{"num_key_value_heads": 4, "intermediate_size": 1280, "vocab_size": 4096, "norm_eps": 1e-06, "positions": "rope", "rope_theta": 10000.0, "bias": "none", "tie_word_embeddings": false, "extras": ["local attention windows", "paired heads", "shifted keys", "gated attention", "exclusive self-attention", "value embeddings", "hashed n-gram embeddings", "an embedding shortcut", "learned residual scales", "skips across layers", "weighted sums over earlier layers", "capped logits"], "init_std_down": 0.0537, "learning_rate": 0.00462, "beta1": 0.9, "lr_head": 0.0045, "final_lr_fraction": 0.0, "max_steps": 11198}
Each number is 500 + 50 x the weight over its row's rms, rounded and kept within 0 to 999. Layers, rows and columns count from 0. Numbers have three digits each. The size before them is the row's rms in percent of the matrix's.

# layer 3 MLP down (transposed), 1280x320, rms 0.0538, rows 1142-1185, columns 0-159
099:447531527548485437482488479595489515410590537599488503450429557381539497532442452490584591540429570493454505456576512489508451467492489484499566523561464526468524470460537552435439580433514487583529524467548413440427516598536510404555540531492527484449464498491446464509502469515565449480549542555402531469489455552464458450506489477474493460409515411601486403483483512499439432538497493324462632456424479502556483557540488479477533499457525439512441530533507571398507546517434493
099:445480510522533574452513596563525399540536582556511594552462439428515516455561513479493492470452555474478542379565584487474499473464538518439509478478471503566502473604469439509525494549467505493488554470546518436582514439560388469494481539464473460495466531503443519412501538524519458481480452524571455570507427504504514517536480518575424480387544484509431467496497530478458488527553551404548572492457409502578497446445515550509558589487542597532580530481494504477541600563525381
105:498478485530572488469492519537499532595431598576502532630481446542586631502446509512529576455588521412562516470446489530480641468523522541551492488434475497408477493558569429559488546479431471542502541519571535405489563466494491402483423429544484473558542488417489443481497537453459457460653557539492461478505432460543572496507562463649462541515530520577441449468392504519452452421579446489546491522508479537598493534499524515462516467504412499474480458433504465490494443559508450
085:495451514545512538563460484514461460452489475448471558502448463554499520531453528506506448472567460474438404420529471469491429504543412430528516522487508519492510512521408563491441476544540418441509440488460531541450464376398419557434561506425460571515552532442504461547435500510460528423423495468455449449451448466456495459534457529493522504509568436508519500464469450417487545511519503174473502498541451602543531535497391488472477489520483519566531581525553560494544556537487495
104:438469471508557517504537547576414512496501451422636498458543507473504489517494494489501481410464586570550437434439499487462508517528432533555420549444399507636518474522437472510533503478505503508571562511508490455511420481425442388632519508493522457437521588446489546537435474416531504474452583584457518481593528463478479473466498553471479445426450601539480485491498361504496592561479618412547391505562455557543539501513448511439504492537449551511472539520480356518552447494518481
102:433521431571528553584541514517448552539541561571417480474568446434465384528561464537464486592386481532486532506499479511472590485631539496527533615531539493461449523600456527490514423488536505515538505429455502528463459528560510508525421513428563476483469514512463489570585484505492509536463431562514464515477548502534492431498455478455521459466458468553429376418572382597494514511549600470488440478499490491486588472680439405422498546541515424493522508507507507444480511438534496
095:436597469474458543449450469456599482500482511465579527531458528502528507615534549515600478516463436467476400476494555481543492474514474569482506472528450525453444521452476499385520492502522547487386545527510547486504490475476549469487504523420533409429542524585432424409605489567489396533459403580475549552515535573446486424487458574461572432510477453557515467537514445479461506471372548375510540558472482621422430567494549510519508485592597472593457567520530496473471550548435440
097:486427503444495411411462504485437496448495560473462544540424394547526563399582507555409526472493471514513530561421552444571428471453428579449481485557540499419501519511526420508479551368435455441598526531508489525561479526441494600490566509498459511437473457441536507512538521497535504505581497384505509440512521468517513487505485479569536515527500449511444513508456482516564481499507439305428480415517540499492491541370391494502464517480533504565569459534430461495498533497541478
096:510493489483494570425477616556471482517479603416509536605425447507463439518497507434460513460509519511529425476544490505488574500529462508427496580444507525614498416423510559507519560514569492516481535502552508473532529411444506516531469464406454582522529528517538594486424425436493530476517518500551538473474542512469537504501451508482461455592462492473485457440501510535483480471474455392531446426476441451614479468415617561552424509499545464580528539571545477476482544393437523
098:432497446443477482400475484534487486500414386539488497554494534355447579519467474478560505421525619496434451425483521503492447531463482506523508534426497508433502557445515492544578591484453515393546490546567434579503484511497540475546583473513511509492557578466428531491548536498553496489562439609527452447452429369413487526569510450403459467483462479505502521578508495515527506499484472480450481519556421504488318516429534498516444453503456515529533495552427491656529493540491424
104:510516483546502572568455509536497517490519497484375460514554575534402482545503509536427555543445463467525530535360474560389454463491607468467423630451396477501506407490560517507464549489572543473528490485490525489505500514474460436521493464542467414416573546501489498495467442533486492512472557560458357486494512457461585484507506473474507555533517513527426418475479507537528492491495349580469575556464477429553406556542425508435536483539551456477475444439509481560476553439530470
094:407525557457480476461467482448549466472474417393388534518528451548551539566482494484505487507462461490516450488514460560492430476443584446527511451567500421456544517442464574548519458551517517445550429461548488497412467505405549421448546458533473527472531435545411534426508451538531455402522479470491498409551489432500488482363472442519524522455590458593524512460458453474478468515542524523473508535557542545503522432535591467574529485565496476464494497538486512608521473549487470
099:551458490560559556487440593567486509496495546434558564538547461536631537540540525522501505516455510562497552498517538472487520527501535460515487515415547427453526510610496531452538520427518487501510471402459464420587464475481496544481453433655476525518615410526466571525518450525538501481427570493526557468607438557448571620520504524545514571470515493465519571491447429554402494501650496360523503497441496585491465578548506517500498584494444565495531545444472548506397501544440478
097:467514496436468482419506520466488445586416479531511485522559546435534462438489526527450457488491488441438437543460516419471483442522476428533595526450493525518556457549478478518542448540578405385449454475379526545549552502450554477481440466436470521493496518478539443535506484478402422555485472441591423488458493537582488511580518491458467440531579555507569422482436424514487478468420519307444563527584490463489502538477532608410481549568523546446475479466512467477558512516444548
098:448538488546523537550437602566464517648540488447471514386430442481573549524495469475490480526466511492496428473548394567523620490465524498506573592490484497506525469519537492537485436508470476493465564576468593521473541473561474498482532462518422505482472544513551448474482487519538552485476445457525481502443527457492509527520465433560534535459543540526525429561427499437628561448540561381509490594491457480527494572486547475529433541523438533538469527524577461472574502416434460
102:454586446554478509478496506557514482564430489542508462510576488512477427460365466489412470495421428469520617543517427502512554407425510439510483537469535545562519551538442441420563414481504541517489502539567531512540560635469458528558517449506549507581481496567519514568479519540455496482495491548526379453463500479525470520584505437535449470489421487566538415523479550483445483573511450378563543487457503411559573509572416577449526484455532404474441474480543499502564472383400521
098:428511536520536516524439543440472555489590525424468480481469503527466507498576509461514493456455472538479483578467438553557507536455452472439475424521465446521480546527466470480503504502533523403485534472511554524578543520469608424536557418483478602490541585589485474485492488421419458523394488470565569514345520412413466445412566545465501511460536573446518523563615457543480436534440483348520501565574460466589556491409517501523518502407466478440504536500457509508492485487507441
097:459506476480489593505481484494485531544538505538523486413560531491585493445534530563514599496463531526489500475517492415512529520512481500501463528484514404414474541518591484512461480502545519524555470448472499486458498521552533527558456468566509533550511523471462552507546461523537536503501406538427548530617481579562488642489586583473528569583481541521437464558450511532502441501572543305499467459492570459537483425548596474497479465454452596388519574510486435536487430469469419
100:488541465569528530461529539508494517550451483562539484532567491502503451464412567495498583616555552467534529458572491429504528482481558455517521458464552549506576473635476498518466418462514568499582510461537522559493425543590456446526559405495554456521515399485489567573378474465481516419478498545499533520460465538581582478607570508588465508563426513561510515473501513499436582526453490390400539554492487581544560455467501507653449507552454510534448497504531485457461506532496513
098:452572518455390578497509432462572442511562482541542513562455549532542461419483486526492468501437455515501444527561436496564535519482542526455537502473493475560507551445467466431484511537544482601564505483554453495527507459440454456501489565498492499472514539486454480504541496442504555451519441394506494484523487465537456454587508496482502522499494532549485521439501463525518468436532489309510603536458523475556424451521420500423487538557499549518407536411465526472501517478466362
094:511540429490456465439447479555542494559447503490512495530502541524517533458585452474467429454516504431472465569533531523502529477547495550484551540511571482420465529444508412433494460615473508465522469484534543525628539473393503457493520545502573421518524497463572553439570535507444514451546471522483566579431464408442478546437412503487458505537546505541443441570497480463413485496439521374522435449616377550485537551433508509487505486607524408478475505482452610533492482515507518
101:537461497560544475513469506498561535539495468523624454525490504464537428488397544521491464598535471521510566437464512487406536486476510464403480501628447466493477489560467415507436537478541535498553470458528517450569594443612500568509420386391465527489499477461462441525448545530411479455422507496554507464547449492589575525515521516479518528463473462538543498415556492473456571481482585488478521485499454495518518530427530506490447519500454555497563591492570492406429472488540552
095:549418549546541530528435467500542543460472452558513497465471484531552464548563463463455467514488460389517489531476543562509566460437461476485456543469524504504394467512466453493515424468461505608502547507550525555537557490486499513487558583499520501477550500543495464525480450519492538530499586453539595554546542568599437564398433527424468456426524465396541462476441515434530555491504504284499599538510532485499501383531505507431430457467496574525560558505534484553516520464495562
097:508525503482403533426526510503427539512483471532562508558511580442531478437501436476472538536454465494546476516502495461494446483560461551585508514562478574555586428442563550553474511488469560517475426531466393528495471516391431538452432431483529471499408494421452569446471515455525485437480491487486576604484504529467449488480511499555517448419511484494550470497488481472522437473448445277426406504526435486486425512568458448418552538445520467520508492596487451476517480396462406
099:451599519516453476454507446443516526518448517548516498440544431633528505501487527441422525481457559483498550513581517491537505465457450520446556509375527488539438553522471530495487507466484537624470510533489510488517473475463509535547462470509451474447567494494460454424492503497462485475455464557500453509562555480515467501438505526548529536594466492392535422514438471557528542536549501415557528538535517492560503533562443568431416478454549553488530493465504526528497495463409454
098:513462470556516463472502522499472450503506548552409607485588528450541484534495542523502526485523515439465444415489540543399507473556464503557416394481502438580539519471417483427547487389420539480518575566500438488532542494489494551601503484573522578515526469469504483462494508515481481524432438489560489442447507462572509486548559495650490503618528504455538448600516472549532491566492503478517445529547468501536515539491463512492450543613518433413545515493549439485557561499454492
097:457493516475454456452472525577549470471539510523591539533461441422438474475507463606548496514506459581475536506580471497535484475467463480471465492560528435514612547471541572508490514568457537457472519472580589534504509562467558447489508504466566540471482471447498412476552473416470496408501568584450378501475529420505554536556428560490474482433523493423500476469484606492574454558492500245405472456554582548454437498534505479516462490473479530556434463524551469547440528565502409
100:461526475542502574542545553481465453505532408461441494509489582491608588534531518562551406475525516480420517505526484505495461578438522554556474477436446431577524592454492474451579557394503521474516542483374390614471534546479445443467458487507528551519407491477463500578543479535537479556509486515474532523521516539539495412508563475457436431445592488521398384514369501468453557537530393513528460477517551462539486485574470447579441406494565569583499543553461590491514480503586523
101:556495496549553500486461542464469491545478526517563514429575499409474516493524495512433477423502551494652529502491430573459561445534466598427514510496482546530457550500550527626479526474527415523509452420434511422520549521497501515495519492480574424447549429443466590516567558559493536483427555495522539582487555588468475465519387433483468424461501463397427559421477545577489576494471540462509513510476525544458488382539515534529462498504473404531521505429410549547509539441413511
091:444504546423406450454393477539503536549567451460529509484579537503558433466527507431486511481502547431484467479556545489495582495490490597404463484556521560525577475508487566534482486504438536491467449483587519476573583555453450479615467513528484498525434500584484509457508460472428508397467531584483403496503530497498499522499564498543456479381528454518545528488465541525500483447481422317502555472462493504452526550508523496586428438462523477523493579513517504539528523464526558
100:477517460509452462491548475530552489415413323519502470459394467493519490451502474458534497466565549518564467560467550490462517469637550545527476458550537461482378491469519502509510550597481590513561536492515544553461563450518537460544457478462465535444488542619517517548651442509532430454442531569472505583466380481543542528516544524459478509482496527493600487573530547481414469550496496427464439502464496534558430487544524461534556621488449518508425531528498484535445549448617505
097:541476494553513498517532506486568506479472485446494507516432512430534448526499444573535584501520494511488453493488511407512439522463462515495516531502518471430503456485523420389539511598451475512484380492487498429561483545501598535481486581588495545564515483528528447510430498488522419540427442445420515472513456537433435442418516461429597479487463611523539441520462430471574411591509608369414462521531487489510466488560543481504611417445536465396547444486456548601537441496447403
099:429465594503491544470545527544485528487509463461571554483443528413511429510502411524488444543550437567420513502445483418562521526483530437458461540545482430428509467529451478481357472409393528525478556480526509516579501413474578484496507540463338451447453552432494451479550535486531435511521510561491466471498482452485534582510464500421494491428459562582418527554565399510448479462454462358404594457566533549514548462481567534600525483514434442537413540473576436444498510528498519
096:473516559594409532573540444412454454478549522491490465432506551592517539569572490431446461524499475559483577439429499520506392470530482515563452410456554543504524538577555513494430499488483442540425539472467531553517446599529518526489434531478475438555492495560550424480505471481464522548531497445497574546527531530455473562552508502480574546498490403551563500524464539618562469448543538316493536502496434502512524512480546425518482533448422449491568407488546480552417523561524449
094:522410440587572375480598539488498542496491458577542506520512610582398550473496458466482435508509547452521426589519449508553488579454555478558453489479513424473451491452533520524506455531534552489521461528504537502383510494567566469524470498482479523457554604483461449585432458498443587505520540496486546456417556502431499475515453554494588528558505520456550486509505487454505495577465458415473510481558562572427518540528519409563484479489549531493533450552573532544440472526552511
104:494447505456516517525515559513477484505424479462491568484504569509517473450427598515439513509516502578455654413481579472453481479474503507542566421466542449496513449495527539511557541494546483461454474582478483533471459494480509545572455496537452456477524500517529460509447414417436565439521494459581487537493625545658472513419578511484527511464542483514430461512443491517503550559489483413550488394534471550567502447481436519480555535500541399443562449433535484511386513487494469
098:520413455549572489530566502585559393440451496513511525557428573465457510509519565374522491499552509570507505527470546585475556581413483502458476549473549546495548519545607498570462494553469470517410459346558494467577540541472509494531536520461484425451540536462507393496530564492516548555578455649507491632541543540440543458467534521514547504563503450499519477554490600443488456481528528455496525495507495459581494384483455486462507476567524517516506476483570443394582460558587523
094:467493547485455486510516395520587543499530535438533461444582501490475466527460495567500558523500467572447561594526474475538551472463493505482489566568507446512491509578525549574475515545602487465492515408529458544514514598518619447502521498512492474517415407490521503521540514414508511446483492437520442507502571512540522510486365584530464516544517484493435456506424512602498558483546521203500589517531498492486494549500479386508496517478509429501482468591502468513518488542447449
085:591416477600539418552587448466525510424518414506486579517483431546471591565471505487523529420588543450511500506571542510477496471608433464525478505539540477531456527498522432517482444489466465493492514462501517489482488475481464465461495464518482429471535423449533488445525548608440599429451541469492503564437486516423512377455488605515502503454516453511502499466473631448456454477569510210498371460518451478570566476495554529479432496454540510518494504450498591584521503524464505
097:509519517609522489505483484555475538434518490511540509501475500411524573549451504571471511526523474435527575541480588396489436497519504537496407505479448471502470508571445548499539489604476529571522581418458556500495596580448500537501488413436518473546530466469587510518511487459505457539504577539535429578573500473530576436514506478455536481507476511442495548417501466467466456433546490361448502467485461504552489557472480468463524499511468524533492518509575458569503562575556550
107:479519468536491531490506525475524470522521550513519545447549502460497499538456574396434564484496526532455471572518532573571502554425479530459576510561478404389410493513474487505525575519508530520513519423553425541532519492537552418453556473436479495484451475464456535520585481511482498479521445563563470430518561488502537481573529539544509483524406601564556377439511523451351520438530523467545455409449501481599473471481472574489477535561348517522484480507503560404532503449404570
091:467511511495478473474471402597467536492583488431439539523381563561548473424525474467515411443472463475467474508518509530536537435591505578460491556501457546469445498474438538461515479520527542544539479537451498531487547576512476493567511493456539434458474597521520541445534499443632500526540403514480490594490527508503511501403515566460454479489512578481561519505615558455473565567558464383449501470518498606546467418582494456449538529479503457580412504537612526620454505502440473
103:495461505565489539535545466550517474449456570517464507380517504494557477567455546465530533545537440538412422452563494518473413481523504593418444527499480432489490496550550525526521441435508511498489498524560575499431623536481578498513429524496528555490638533479393502472496479599516541565494447467481576473530512514499570615476521425470539506531451450374527478528424477503429568495504502422441488490520552438510479547475429479534511500527527490526492457413465415463540567479479576
094:543582610422314496438535600584492571468486499532504502494505460560539545443463472506468528506475491522524538520494575473437342512534452475482457486497529464452514518495549611470545498546508529488435430431501554504453461457476600489498466541511440494496435532485461495491469463462490435532496445525549286505521550523481498469529495495501459527428538489520484539477507508460519570454454463275558485501483497522446397513445514436529471525439524466448560610528496512461463526553504521
# layer 3 MLP up, 1280x320, rms 0.0538, rows 1143-1186, columns 0-159
097:590493523521532512420509442498524441569447525524500521508499512465511533511540442489450546488619477416520516510640569506488474422477472464503467513477627529547405508483513520440543434535484545459458536360510411536541510469507411503474515513565407558498507504442450539474541524537388455488488532487528426475551415455414498484451567518553409482457431514474574503577512534424457534469532563493379456494484459545527511481441408516549517504497539480536499554409481520449452561552531503
103:554484508517458527557435501571543527516447460572448574515441475559516552541477420446509473534448542495534502467498575455479514455586474449436659468499464460412541416467480481532423492494530458499497428360544502496479498407506536452448444439499459556509622471445397511628514553522508480493635502517506489469465441519562503539463610534505411487503470567454399477510481525470506543499546496529517460479489518627413497506425547616467496469487476501491559441405406472561458481447552500
086:446479416485537471456480493557483522562498478536563451531551486339468480504505509415430460516513529507553531496505502558453454536456532520551494477487500459459457461465407392474544500528448543591509574555527477436434511545601486531539452501583560499462505537627531504515544625490576503595547472554488610476504482520509469528484610514515473492533457539422454463606579488581458460454480551526498464538437547366446503405469543474397551507477468439594530427469492416504506467528460599
106:491518498477503471498457513503504570615529473552509477441458421436549551460491511579472571562501451525468472548432558586477575602533526432440504494478403578517614508500393444455472541438494493491405500450496472466571503425492438494536525490476498563520502484466523385567487487465518552489559557478512560479558536468534530555342505562528485381457486489442477485470477455436482456505479465551521535443488474441504513452487461555515549502461477521416421478511507425454470411584496516
101:531494541471568546467470492449460549557573558508443449512495439523540501475553440447417408455509542465536544552444486612530537509573500532521564501567485566492503540482417425532497458483499458504565461461549509497559476387428536458418427398484503449548524522462440468531426482423490613501512412495452523495557532401503422503494492500498501479517468511516452596476623498573499426470508570494462513449521424487533541497560453569469457499502572443491492492416404399436442450461534528
094:529541461478552526430457606429563492519504597505507509491481503443511479569432446486519534515507500445545409483539524541520488499469415474538505524495453456483420479357458542482559429487483439491446543476564509485593518504468433506560491496464510527472524476509494480453502467560479522396499445449455455487493623531480529450543489533392513500477562539465521503573440488431486490476451529517551456508496640529459480471514490482478497523508541460468445432491445525410452519550654539
101:519451478517601501586510453524543554476473450489577561483446505488561435441580612469411518407501482586533589508488519495470558520496456441477487435474562508451455411475510501479491490518497487446505462562544414444497523546634451500568403492469478508526488521566496534558423456450387493426540494474503540399506469529486624510534570486453441470484485587550453490585471449424529553579485574519482402665436501503592568458533507495448534406591525507418578457462455480512484478550462490
096:501452479481459458508460486452554532553499509443544479485545528475494502454532512493523510506568494428463471497479527548617579474506493431495506528451481475590538477568386524522473513521462483547509496527464526481465446494489523549537515593504482494512529502469519516460573474526468451482501511521445650554509602454475508481514463485481553440489488458408492473472514452458567451427417448521581482438495521435513497615464496627584498469599503549549534503439371576538495461458466566
099:531422450499565568624576512488449397539499492482464440532512483514424595464531418452490619510530494484446502640477568485488517570514486499608529405528482507450545528532547468517552462492432479472485414514431519531529524554525582536539451493534488501456553527544486507488526478560477451455575431545447594451474440458477507444536463484559565597473465480539373478486522511556421499475418427532581459588520514500571515442399448523526417465538565488426515563508462541485423534526494517
104:555489490507506482541433463487485488564509459481551474492554467564500468531527504519452605524487482418519583553468454463490534417546479551558583478483559575560541561463488463504466648437423515559591456408468500467487488486449524518479479373505526452477588555526481501536538480460464578493460568592498416455443543503523538474485527537605497446432409528479448487468505578486579466572515393517535517548506481436556477530547482525426418554524432489399465522479463419458544469469550651
094:548459458487457599449504575422456598545411427541554598556421390490496484555528516576491567534520501485376505440492495530419505434493395555595507504542472574567573532484509478458485462495489412484500409449491398617501468493503419488485556443533446443441560484393511515521476536511480459515634485394457440539479507465585428495527493431518522530439507439490566507535478490447523454542486459541447510508461583459478541460518581543603487410441395500505458516526563498519520551517493527
099:532572523475542542433537521417371519570504532499502461458459577495503490537456514521490506504534558522432461480550471384492618440435449432486568487448490487431511591459521384497593600435529436495513547470614516490581594514446474506553502518458489496489488631430559536541531440523541529442541562604536479445532483510545544583521536480407561539522529501398518515431514440506467440474393526507518474502503477482562490451484500438533531519482505463567561529466553396481603451477553586
096:555581547485510514490543450535551495454506520456524440443570482485434485529453543547451549547465521466419534533592419462514507416581515573497508552536478447553521520440605561464463478419557465461551544494465508510525536512396480454514527449509493518510503496543545560570445479515558470515498526475538507557606583470526552379555424458506527543578428470481546560518686521541534542484450519522547492534515483588542547447495506488538415473507515373526496518608446419409533462450514503
101:538495502461546505542542362512514492566452498500549471474515515504517547444506553379464558462452509509576392597554483476559539381506493532497544505485472480454532483493427429429457428431542427540544550581410488492450606461551452533546528430480502454462544577476555602550583481479479529491534480526451559489575572422459543482485487514551505494472452542409530486514435436512597515464465504519586509528554541539503480445472577464565465488544449503514525496454544493492462429460580510
103:605454461485544448439518472530469470587554522489507486496458388432517497431451493516469513477460489469384550472619483467480525479430461570560498544492528555571433521529441503459563433434516475496487463417545527493587435555521498560380541491429363578497452533571498524573433556427556580433393471484511530523591564434513531429510441536486504463459483438463471521426527453430498479567485631555473477465527510494455445524547548549500396498489552489497519527513563503442530495342472547
094:525418479444501521486454532436539511549479484507417508528457534433540430407519559499532464490468502527504498518442438455467539514426473515523479482451423494532449503457455582455449501489497507461513475390494552495469481541549472460403464499472561566489535457517505521436552482538289423463484461489562524479454533532444524445436489504407511510489490485460473518498526498525565441608483464551516470484547460549530465490467460536570522535498505492501452448470428528519506535541451535
097:506468551524582543556569504453452434514501473529449572487501532486520472380518492543541519523540514479531463415480578435525482506566455425479470593598486499441522505506547520527599465553620532529590476530413554535453520521633535451498500452519478483435522469451550412622506450519405543483476475471544538450526452470511538493519501572483399470519452522413406460546392432538579495440514434544446509565438493433468546533512513503454518516473454500512582492503519483449554472527486502
102:528450504479495431436514386566456467563484506527455470516570538514464516423525484503484544505511497520533495507485526496478527511528550442534481511486513458482513469540460417520403583539526452476525483387480526530442549471545412462572483475512419526450553503472586523536467547586483511488528515533517508552447502494609532435583451423544425494524565477497549577555533488544464479600502405500545505564462451568444552428451359502583518441552481490544520564523554422511507442595456515
091:494428620477505522487507489474525406450545560499510503510389535519537551550418518503395505458500501548481453453536529617522471526385481492556628549514490446443569487477555494414478572479518500509434530530423398430526501473508435587497504500497574517433607533418549434462458543523511574445466562534546558500446501524563440503525499514476514531526513544470453563446520494526588498424495538513506482571530551521528551407516507525510478430488536527498485476485506583491542549441412521
096:514466452489482509407431490508477513530518512524469473549549512520483433499418458524502470479498438397514480519498485544540488507562524528438544506525592472450434522409413384509480535623495519515423481505558524528535556559423541418493371530534506475524502560538581487538523528514452513463465493451460473561546553463436492561560508440489493546538480567436512505508629489449526454374422527477434520518619450537672488513473551526555458490536497452461556539537460576452493468559564475
100:561443537500490438463416476583511456432516497515465528516485488490439506562522579420546573540472473531540495541477579534499518475456534528553495452606521420480550417499504424458476585478541560412512441469508458495557562454584501507494456426623436555475540491530538579506475543485531464466538462452549514508529485513593460498589392480492524460418501544509498468484501494473495598578489544505470437514526529527533595545485525502515478478408490465536516574575524426345387451457478512
094:539447504519578570509451480531429425506425495493439445454491442286590555523462542537551527478501546565532409515462449478485491552532386589514457595582496490509481414488496612569397611509466475458524607461427459483497494539429413459464518534460429463520542586470603567517523508457548570509538452572525485480473452475517505540481576536561563600551534518477430490372485469455480469516434508531496483522529515500456493481482524595451468469541477523560513446516567475436547349518525535
100:510470514452488442539496444493526549486508494441529484553421520398492539483529486538428534617524492506516452523527475545400521473445508431523484465507519516402507554488434350449472429552512510414627489520526485461449491591498478543492476547540469500470510478450549493564512568461552499415527488503502450507486454526420482546513482511529476534492465532449468582576464506402467621499492397531506528536483614488508563434509518506490459505503559483479472494492462456522536462448538514
101:590502540526469529477462491415483480523421434435527487591486441526521508511465435514531598573454518431496484554473529406497528498502394508456501532432556479471511520475519465475372570476498430481451563485474435447541469470488488475515491452522518541443570513512482450492486601557485487543518547545439444481520449498517460599563468397499410437509399572558487547505571512449518451582589448558492443566525530483598487493501379435474493444513537408481491410402479448492456413506549514
099:541537529458490529477584531459499561624542473554518520460515512482475415593507479534573474467517507551564452507437422426555539511379364471433564554475491419537477538389561454487561504462538504491476567581476536426494473511524448492460514632593529515431487518567517448460476439466442484469646526466483528492590551557561466553461530442398461499569490601585500417512406493471503537503485430540520552527518531509512480395539485447617524461505526387463454512449489564509516564536403488
095:566478532434448514450590540500554472566453549481525464518520396447499489446468401560499514524498524523476450530542584476481539531461394432490433532559543572535509569524526462545362547480475454454593456421584557486493522490504424518441597476530492554426537598515460429504576558458506539441522606568427456496437494509567543495495547480552419541401449555563453532512587580512523539569472515474462524511493549492472499559594453538586458455475531506505445391494589484553624466479454558
099:540601469430541522441497505519494490514521572485477477448478499496515495448521459480492530570619577504555529494636528480540502532484485507527438598453522543556429442548525401532560509597578525520472478439449524610430568530571536431496387545520365504435469542382512457442537476507531545558499537548480573501458520564583464511487443486511514431513486574460423446493425465491484557497453532539534514540432476478518544494511489440500474498498550475544540458479527556583462520520521465
102:502561561470472501545573472438573504513469530502450452508431482494445546543553510487532482556613526513561464485538464526554553499571461531541476533436568531607549537526529521522411493544472562484455525510508495489511521548564488387446575420537376547578509405506554370560529496617483477538545434438522457453530449496465574563540486532521464584433469525554531542410469485441525436499535454544544432482420460407546498469474450539590486490481572421446476543521469528539503548521468544
088:539517501464511576407514540576501425501555565546468514517547505516421419578448561438524443424515457539426502530477479495496600580606547517491441504531471435494457472500544517492446493483560535434514571570436466504413520508653599496456541474517557522653494457471506408577501498539479472515549527572483536452581490518522529472467462485482457534445552512403553493582544477582532551466500505534536475556608504529544472454468532456510550498520552418556543511476471563606503547490440567
098:518502470496501466487467443411460498485428472436597536452411477551541559564491423573459558400543457465423612444538507518517583506456459546452649509539467541571517436422433425524450499471497474412489542449538462524487491521527442553492468569464491455424517606513571488539530483452525528388563536410568462542475472459530539476523490511557448402556384502522562446432446519520526505523586403522538481436468601435532487515493608478522415511518609543523459486407456475441535564419474511
098:493406467514484454453389432487504416476546525471436470494478414441471524483510499513569504496458485535510475531531609405469456523481488544433672539528491537500471518565531435517445485467498500456536539487526513461595489563575497503499462586433459533498450604493632403461423582550539443495540465495522521384520454438479459447463476490518444498535499511468489517498543437541494484441558533491538534531460524467549487446463456506495462525489579586405542370395450483599496460456401480
101:544550542550526562555516492432561536525446483460441489476513460534453515492428399486524493448512516557516551465535514464472540509612533489574495408613459534447527516475460543448486525438540489551455502459425497515594504500460555534498554447582488475555482440486427427500480466470484550393502486457514473555525527463492614433477464425449474535438422515434462631463508575510504513450486526519537514513488482583484590566428453519467450505499482424496549528561482500444546588489458484
100:637558508488508565411552489461451578536582549460505460486483492553464454536521452549437496451518464466516533559500545568431500565558574553528514467476480408528504583457504536445567449492493442492510562489524450512533516556540411454464455387470518471496568497490532458442483535491524544400587493430423580475488515488549586559538569484473468487513508480539387479505478570505476521428509480537397520492539507506474476478457547380490397548480465477533522415461535507511542477527459560
096:512503533454497529407500549500513513456465471503472523504514489541422526533454439539534505576410420477517590489406523590465507490532380571548522530523482573419524488463388452453481533383530433523430534432552494508485508568519508547542462478494491578526489582483567493436569421495567472503534426509410548488556471453535471440484520523440530559590482468498567548445555479432565529512568539472419493572371453567570554479440473494506520508504544478453424546513413488450621437404534480
104:501522583468510535491366435600438467504480506455560458551419519534430506464462509501483489509512568486506563486474426529563555511435448476477545466534506564463535500541445478569427603503443521570455504550525481486453499546422373505479403581538423444461407460515482461494496571478397480407501448498515519530563408479486601465593539525486498428465548566486472566487459444449517567449433519511542443582518498458512445526431426588469520532498526463453460495496438346487467494434503564
101:523545542543547464461533529532578523489490507527488537532527543479485474424492540445537509553530490450498439489427571644487536485586494507466499394481569517490412463504454518469433482478480536460583497511481411579457597565501461523519528576420530507447558447525445415427454558489512516534500575542412532510466526465628473550580523585448487452499406486370521524461447494453458469528450450516606521566527547555568486435568499550453436403465476499481520463471474467429396550499527451
092:592521494349451566420518452528509491492486423487456417493444463422480574463515485476475484484441504546557582515588580543454505476472370471417514506534505531527467520506576558525529572479513457431496472443579534518405478520489427562431492561555556536612511588547584511472542527487550598361508535518502531542454504511572528532493432495543545537469452543450527561537560527535520549548607487506525450456432578490546478525514502541476454431511481476529523498516526529536534493446494571
086:491476523478475459370524520577384579586525610530544434442475577453506544346521473460472435528509476503565577442493466589506516570553444486511417464497531518475492529500419475542568557531498544521444483469553537464554489433515544447501523449461513666476526613482475518522497582467513486542611494460521480495559530560464535571539604461505489536589567484527472466493502428478466501417539440509444565476502561504491457507586487564445506446582481473589587384471459434509472428484495490
097:536497467458471501502447615563504568476400494487512553565508568465430562522526451462549461493486432471538521423521509480508550499469482433460482440499490397477481428519453454519496444492518394450559439504519578615603508499587538540463559548479467548451537505498533504525454552515487467425519531532582461384546509474514493433476427512481510504579505588441487411486547524466488466537428483492552472577457523585524525476459492521454468571506441413456508457503471454588499550552477501
111:592429485478490539574465410480494518483564532578465547471521520444498473571607459465480577461510533510432495534496603577426547583511496448497526475557554359420421424525504490479552513585489469466494495386522472525549467482538437406437493446576508537389509479508543452613448480636431468513568472488477492455538499506475427465538418568501521484551431469582474442483536520515437578488534473538578529477495505482563451475531491604501454518427513560449384453453536573538521556435541488
084:546453497480608592446518542421486449408475469552547516410416526530557424521476517606426498504482515469423484404501562455475549575554427519500489482504518523484485437556524533463492554535480540479534461480583447520571524526502471503381541476441521491542561521547517545516483499450516543504458523474510568478480484438467537586465545425472551443542428549493582538491473476425547480485458522554486501549484507543491489530430587475497537433508501500478475530481504461531560463449499528
104:609410455507530528552518493532553438431545451441548531535510546598528612450576447475492503460474513501500472484518598590463581433511519556548509501488487538503473525437469433423450425442486504451497470409443461460402474457559460506449505350564495508517554468549569504439553443456389502521458437541484626502480465473524463490458472392537456513522457467535474483450480397460476536586472494537573500553542517549540579548501552511447515554423456469464526472488501423499453468427500546
090:530477484457493563491545550555524596421434534536553568517463487494523481526572494534451560431485489544528582481514585470409472470534458462513529514524437476510471545482482568490520605417453472437502452426435471410411579540515439466444542513504491535454441426500528464475492493649526549472477547539505442393552588439471523525512458432579442512481557530467463567472522468482468550525400503481557481560583524533469467528548483431568467632446486570457435525370489559502460595526500600
102:488444482495567515501509492549515510453417477490460441480510527529442458465500424425500493464511503557552460581560483482388528494568571412399527420516473514471412507494429469464611534492478535521537519476522534470498455542555518523526457552583507508483463521454473481481456448491439507406467516365410572451526545473530574476479497376491568395530551544500436476489473587448572494410651536557418482497476488459453488528532363497519532482499502395488500511511439523590521528486547528